Weights of a small transformer language model.
Size: width 96, 6 heads of 32 (1 for keys and values), MLP 384 squared ReLU, 3.9M parameters.
Each number is 128 + 24 x the weight over the matrix's rms, rounded and kept within 0 to 255. Layers, rows and columns count from 0. Numbers have three digits each.

# layer 9 attention query, 192x96, rms 0.278, rows 20-31,52-63,84-95,116-127,148-159,179-191, columns 48-95
105132166065123125141096131135144133119122125099150152120144128146104112164094131150110117135105165151110140099134140145117130100141036098110170
123158188133121103104136131146140140134147093157133132143180190157161135168157130105169101154124080102130125125129152109065130143126131158136129
121144143099078101147134073140106120197140119133073118146135176116127162160116132101150074098106103112095156137117135094171113123113090144122118
129110146116143130128096156149135089128133141124177136137186206120166144127110123131122138155111161112111122115141104090136100095147157129125123
128141148146139109168126122138137119112148092101081149104150136121163125148113105139096099146112150101123118137101117138106076119085144099140136
070082152152158129100189097128085154132142118115097132084075156143149195090130159135120118115151105152147097109107135145121134107145110122154145
123165156137139142212106127133156132121149149124197093151175138100137134172113133103100130158110124145119123124110130122165105128100153114125128
142138147104099134160105120099111162111123111116163102111134124127144115161097152113142098149115131118134114122122132116129136142160147100151120
154125134095179146104125114137148134119126104185129119146081111150119115149118080138138142153143125123128133156114124177136120132136119122133163
116116112092106122103125136153175143098123130112112086080147157131111083105102101107094150108112135131141101114112135150131127120104111113082151
124138105105142101179119139147137104132150106162142163097154115122072144149185139114107101105137127128110114126095131145139132123067104104130115
149113082123149143078085102113114110100127190120131123146114150131127083176138112116163109143121113106127180114168118104092144164169138139145130
172148129089130111147128143129135137154135070094150163126149144113104153159089115159117140126117167161120129102140145152126133094104076083109140
103134126152143092119114137117133066096156088156099149160150163152132128149134110125156150141163090130121121140128160127152149126129135130151195
136163106133085081166111101164156099162133139115116139143172153135141129175098135131135117088122129130117164090145131116165152115087142137092157
124128174114138137093127140160123181096170134198141117094140147174158150109134108072075150145102134112127158172105131164143075131114154074112141
148105150128138122189125132127155128091126101114066123068132096095147095143117120138083092124122100095132130133085128202127103109046118098119129
107116108201140108184174117135127173172128126087160110097106154120159182091144135128111148108152148197183093132115127179124135119162121131142136
153140126113132159151134119117153143096124118134172124133178093134135102148122136139114128114125108086113106150132127086163086156140147113130110
125122122137117097164120113120095127112122146144165127127142102127164134149111165142160105145154164144119112149121130112090124112108149115144178
120116088136151115094116115106158131117135116138120125174124098110107114154136108160174127127147106151156185162128118126117124094112094149109163
126121101114128120087126123140148146118111091126116096130134165140116104132130111099091148108125160110103124116136129140072144142141118116140119
116136100141124098175139154155168125101145103143126153094129143092110148144160124112145082105137140142116148125110129125140137118073136133111124
146105118088141145094110115134102111117132150160160126152147129152135119121162107108201123133123137124107151141127122099098124137145131142108155
146151135064124105163107166145133139112088136111182138103146142117096152138098148142116129109154162168130120124143138124090138092129094114116161
116150143154164085139121146129130115128160088161028135133177156135130118126141097142156116146128112112144084104134134127150153155128113152108200
125128123128088093137149078149121129186134137136080122113133147076075132155152122124149088087097117135105150130129129120159140124122154175082144
132121191120149147095110144130148166097132150158199138151174195149104122119116113097153106143086114144127157126151122124146110071171161117135113
120110135099133107171131125151129115096112098168114119089160119106184121133100129133109111136120135110124119147097135146118074111106127110121139
129096071139162135123118108122102104133115099167096084094116120124118153123123138082077091152158129107136110117095118064105129121123163135149104
119135141172139138199138116120155157112137157131195124159138114130155121179142102117083124131115093130134142132120124146158092144166150108115121
140146170125148124166108133104114139105141114112133110134144125138122126148098159126148121131117140104139089155124123177161138120084148084120127
130099120116141151108132106109152134127130115145071110157137111148116128114123094156135164155152142114122117160117144138133122105114115161128165
140110094132118099126117140159157130119123119118097096105140154117147140131099110113074146109121138124132127116128126134100111129133108117143156
123151117111128108141143122136150147120146110139124159119137123126104146116189152153138105083145157143102107113116114130118129116087130120093126
161118130116146159092097101117113111135146177122140115127130162155131115135166132107173125142127128115154135126158133112117130136159155129192141
147131139111149119154119146153122105147106115139148137140134114115040134144099095138109121122137167124117165132140149116092123110141111107133166
096137139169167124097119123099102132137148099136108128117150128137123116108137101131144119152151098114114099114062137127121152126124105139160161
119127151070099134093147091126124093161127138134067155101151138112118149115140148147099105123132116136116134102151146117122131116126144203117166
089120150128155131060083152139129127117123130133168131192115174106106124118127115102114130167090116146120155147142131139146097099181142123161067
128121114156146094125104119117110130110113098121125123082133122102156085120110145112114109149142164116124096108119103190158126111132144073111087
119114165138136104125143092107100113146126135130131128095125174150140170120141139132129105111140135173155090143106134122115136113115117158150148
129127128165138159156139124133154124089135118103188130131133093104127109134122086114099116110107093136106161117109127124103117131177145106148093
145147145149157124154125132097097137138126101098121095104145112149140126142123144098101129144139170131106113139126127132108125109093130111126173
133103153118141144153140081090131131136144125188054111128128121149128116104158082150132142137141098100127083149093125142179097115114103152146163
122143075134132101137119121145152146140112138108150094117155144111119118110124136111154124135113123154140113112112116159140144107121116147101127
124100098135133111161162135129142127103120124142138141101107114107119147128138166113150121109143140121126109098143117150109155126152109136110104
137144127134139134157097114107093106145131184110117104150155145159163112141131110129178140146121139143126163113118122123074104115124116140165134
159122156093129134099134160140148140148072116128169121114112118119085150159128138198108124124136119106129136127107141159111138103142078116112137
103095162165156113093111142149141136085124120197141129122123146148113111135168104121148082118121060100136125133126136117125116153173096105127150
168138119118126115126134106172143133174122125139112151128124178113077141157123157103161069095111072121134116146120139133158140160140129160107136
148113132119120112125115114145136108111138140132035171115191179144131146095127139100074166171101155133129119110105087127103105100078183128179162
112110122137134062193115112125155098118142116116135125119180110084135181154114141175096121127141125117154120134135124158117128115069151125147121
148067115135165159059196121157131110089132129083121105081092117094156156120126163161109151128174147095130117084131149121095119113155169106196106
106170117117143147194125128116157171136118146157192127162166125129158128176125099147136108132101125150129115139103110142145125130136164143129140
134152135116111106187125128095121132145147108138168115139164131135159143140108165108143100149128145155152088150094156124149121123067134090113142
108112093127173149086145121148128150119107123193110077131099103141094142136147126143125174132141117129140165145088120171151125097148144097139151
112142113108131144135113118157136131097107124102137060107102208113105086112123083132091147110098150106136113076136122161105121151142121118110134
133159109132128081164134120104161112147158132120107154118147118139113142164182140143148107098151134165102121129082137133140128101079097106129098
118134120126136156050108108114098102104148157118158135119149125134126097142147116073178142134127129157145171113136124134115127154151138132126147
122134157147126105104142111130140114167143130171096101127109146127174140105130097135141096149121109096109152139123135139139114092126138199160118
156132150090132120105113173130137144126074127113184110094111101129101121159087166158139165127121159129142145107154100151125140101129096096103159
138135122179111128119138189152142109113104140169104096121158102120127119151148107132129122128156126112140053129104130115153137138159170102161112
143112131179126122124165119165156135149118151133137160133094178123070163149125147131148139074141092130157157120173118131164131151181158159093086
092106150083121123143123113152144129096126133103123112151122177156108105131122106107086136132099116152136181134127116129135135109116175122156085
121082135142126082206121098116146126128139108150090119107165120140165149163119150154092140130141115093119148156136135147101089110087142143138137
118086170132197158074167144161096155088131094146074098116106108108107158080112132125130163123112121152114123126104153155114122103152144099148130
126178123145121142187095135098181126144157130117219129177176115125113126162107111136123123119094121142157107135141120154151107145142128129175109
150118090117102101178138128110119140145129128135201097148154154138149142158122178117136086162145144116161094140110134120132126110086134124133122
160131097124173140087114099115118157125126105166121081163103111141108099140108115128166134133141131135143167152115139155179107092140132115113134
133122126091114127113123150156164116119127102099030110107112171118107121110121067125095144096139125086143109076123117163130128147107118144109143
148134131136136088139153107113141114113152151131105146129124106103136123141163113140140115100137160146128129113091150145127134129140125097118119
137123119100117167133125138129114119113106155123193135104125133129122093118138144082140140134150136145148164106169120131120135163179134120164119
# layer 9 attention key, 32x96, rms 0.302, rows 19-31, columns 48-95
152097165133077114089102146116123111171095118122114115166137128083114127131122132123125074148116136136121095132136108160088166081112140170179153
119152150136111128136092127139157153107140166162108124211132130145120107147134121103146126115129099097158104113116104139139127112189131102142096
113129175128130097165100181131150142123119099152089102098130114145122120120114110128115118131174215123136087120148122151105151052078140088158167
148121145120142133116134166117116128118136134135140152142158135173117125105107149171122150128140133102122131082123128122130111110113096091177136
140088091139142115123110103111082093120135109139126129165140128109072129122100137168178106142122087167105163161144127156144148130039080133104148
144069177123105139138107148166143090096110123117122132129134151113115093134073147114145126107126108088122112099128130145174147114084164113117149
145160220123137136158127101095068122100136142165024179151137152182140121141139113099135126128099153150092119148127161192152144087097082172032135
090096097148128111096129115159133141144120147144069111156131099152158133135166133131135115123126137119144119121102090158168128086124153067090096
124127126083136133124124144140129123126110127154138117163127106120094110161135160142143118120123116116137112130151119092130162145172096102104108
093155134123154110097130162117130129129124143123131143095131108139151137120125114075117142126113165124144081099121133114064152135212075129157152
114133161175129158168105117111131118104103100125099118133114139150140178111135091114133163151134096141118120126119098136106122166109173139113124
134126111098119149116148109125112154130133143085124114136147135157149110104107112124135139133132139140142132110125121114135155156119128146130160
127163168120166156062127128133104149145111105173117128177142144108142146147177142126158144121124136090085098146117152148163154122114148165157142
# layer 9 attention value, 32x96, rms 0.216, rows 0-6, columns 48-95
126128129142122101077141142128133157103119126124117123178149147110120122108126139088133128159180106120124104149176133132098154089180105138167132
067139165080137133126137129136123119070143151102121151093164107134130114096134102103134109123076124114100140156189112137139144134133116140123127
076108127080081146148123133147109121145100132098113085167113153105132148160108117131110146140138119095141165112104092126104124120136102102168121
118124163107118145111104122117135074099124150121115090149150145169148144118144097121120124102132132125160143150187124137106105104160119097145106
080133109109138107155138123141145125153092126106129120118141108117121144140113137110061138142128096133120087111127119100124144145156116135142119
076112150166161149102142119114126185116111140137152110097120147128126167120141134138192132106116113170113150133131111138117123138148111134100129
112118082150133152119170124151139071139146105142191129133118111125130168093147139160170149128117117096170107143144132132149137094135108109166149
# layer 9 attention output (transposed), 192x96, rms 0.178, rows 0-6,32-38,64-70,96-101,128-133,160-165, columns 48-95
120172114121130131092162138111128087125150153127122143123115099129098095125118108184143133132087155119094128117165126145130175178115149119134160
095202190106060090098133060195084086144130140120135121137112112096126158193146105133085095153107155111150201116133130154077128114193138153185159
155148150111130128132154112172134145126142151124114141117156159121153083129148109125132103157114145160101121100137112149137142076181134156100126
131124115139089117120172131160147156126121127131138154118150134064127103180119124136084109156081153123138142098140130151124124145192113111147112
124156120109161128139113153116152163137115153185124101140137120119107062158116117152171153131145139155116087130093095143177155151123153089128119
126122146148134125158125151101143118140139119120120112125112121139131102144155130107112150144110152093128135123099129124129131148119103177101151
172127163155141155148115106140125141166136136116188114133123160158087142123119146109129163133124120151078113138085139130139140135127097165088114
136152161150131131110120120169151121123200105120142114112132106110105135104119135155155148125126108145102142132128131131161154176126115118109145
105118080104135112142134070161145156110109140074182165140130125127153079170181145069100158152134149097150179111148139155113060112133112136145143
116135157144125120113149131082164161078130105093166122116093116099119155133096108100118129149142145094082133151112091117133124099144165146094147
124150085136105154131145106131088160107158140082117155134163124145141134176143106081109124122094173106114159088114123144136090116157111161132170
132125172146146143132140144140163171133140115130130093114086119080115116112086132137169122140160130133127124163088136163159153149142112162133105
135119141133135149100121139113139109127167099083081095156104143104141106112103125125153116117118112138153112141140137121174089103101126135122132
166163151142147130086138111119142112133196136130154121125114170133129108123107114102158122159138100171131079117115138127147129111128136118086123
137158093120124135107146145184157100083178151114133124099093128127115084125153158141111119105119128125113122125097073117120156163103125143142134
162152192155134149086135110121135119118135141154174109140137131113152112155105144124145133162105124170110166111138165131100171112122174098141136
158104158139128105134132119109154148102099116088119141148143125126140099114128112094171102108116093133113139113144142120131159104168130150100079
152158091166153173111133125116136156121116131127141123118146139106102048147133107141139161126104151130131115064122130142114121171151147118104129
109140100106101131164146113179141146094129129129140130162138114096126108164142172129155123114150158137119136111092108106165169105119128119137110
150081157153113108153184115103131109126105130104169137150141116146169133116139170098085135129161164147138129128111078122135126124131120107111154
131090114156066120141154068142137141167137130117159111113145147168116115112128164091100095117123108145104094116090105132187135127129111128076163
133101112124123171126106165183141086104165126125124154170081076101137082147120104175146151102107075128149110118151107156136192133090105099121139
147133115082089121100134065149136146114157155092182143145108125131139143173096169133153120171144125141145156100140122188139097154162111110150161
139135120149160165123101121134155152101142084101153148115132126077100114116130155140191109130122115094142102140138112166155149137107153102134109
114167105124142199091163098131187168108152139122122170106221125124126169179134105111145160140108135148150124084105077144093130131146111169149102
142114108118128148127133138140141118072130119127136145167115139092100074126154099118128109139118121093146153135112106171142125119115144091156140
144080136158126101151120161133133130143144109089122098178109118104135104108121115094109155152138101128169127117166120168151105101165119126125172
120129150097114097088120123128102110109140123149118126070106088140120131153072157144119138103091096097127147129132174162113150119120193120126134
102158126116109116110101135123161163119105101134136139117123109114126100137086094100105143148192137138134101127118134145119066088129154108138094
184151125130135084118113133144146162112107121148125133144137139126112112157143078128146116124117129114107127160141126151153136111117145140129121
151134094115076131115136149092133130162143122084147133112133124094080080180129114144139077127143128141164102134108109174152118122159147169128138
141102138179085119126160162116144165151137147153162111117128139085132103147081128118139079148150173137105131129116099141072150080131135097139110
126123107140123166155155143132113114146104084092107105143137147112174136123078161112150146126148171147129139126106124122131074095077110079131153
104135132126153121067120102142121081140126099130142118105111118147137102129119150113130160121142090103099168164137162130152143154108175103151127
101076123157144104144136131137155145143126117118152143146126118175157123125091132154076119152145109111145132088105111112080152061184142103124131
154123143093128112119104140156095137075123088107124122160134132144119110138134147136146157121162099108113124128140118112149144156157167117114093
180126106087095145103114139132159106156128119145161139125141097123119128148117112142131108128107154132180110095142111149119125092102170138134138
118143154138102152108137116127139148098153114136165096127128167120125057127140113126181133171124121138098129145120130118121127131122133108128135
133087152137139153132169114139135125163111137127132119179117128154154146131124156085135167139129161147137148114115092124145138131114155108073145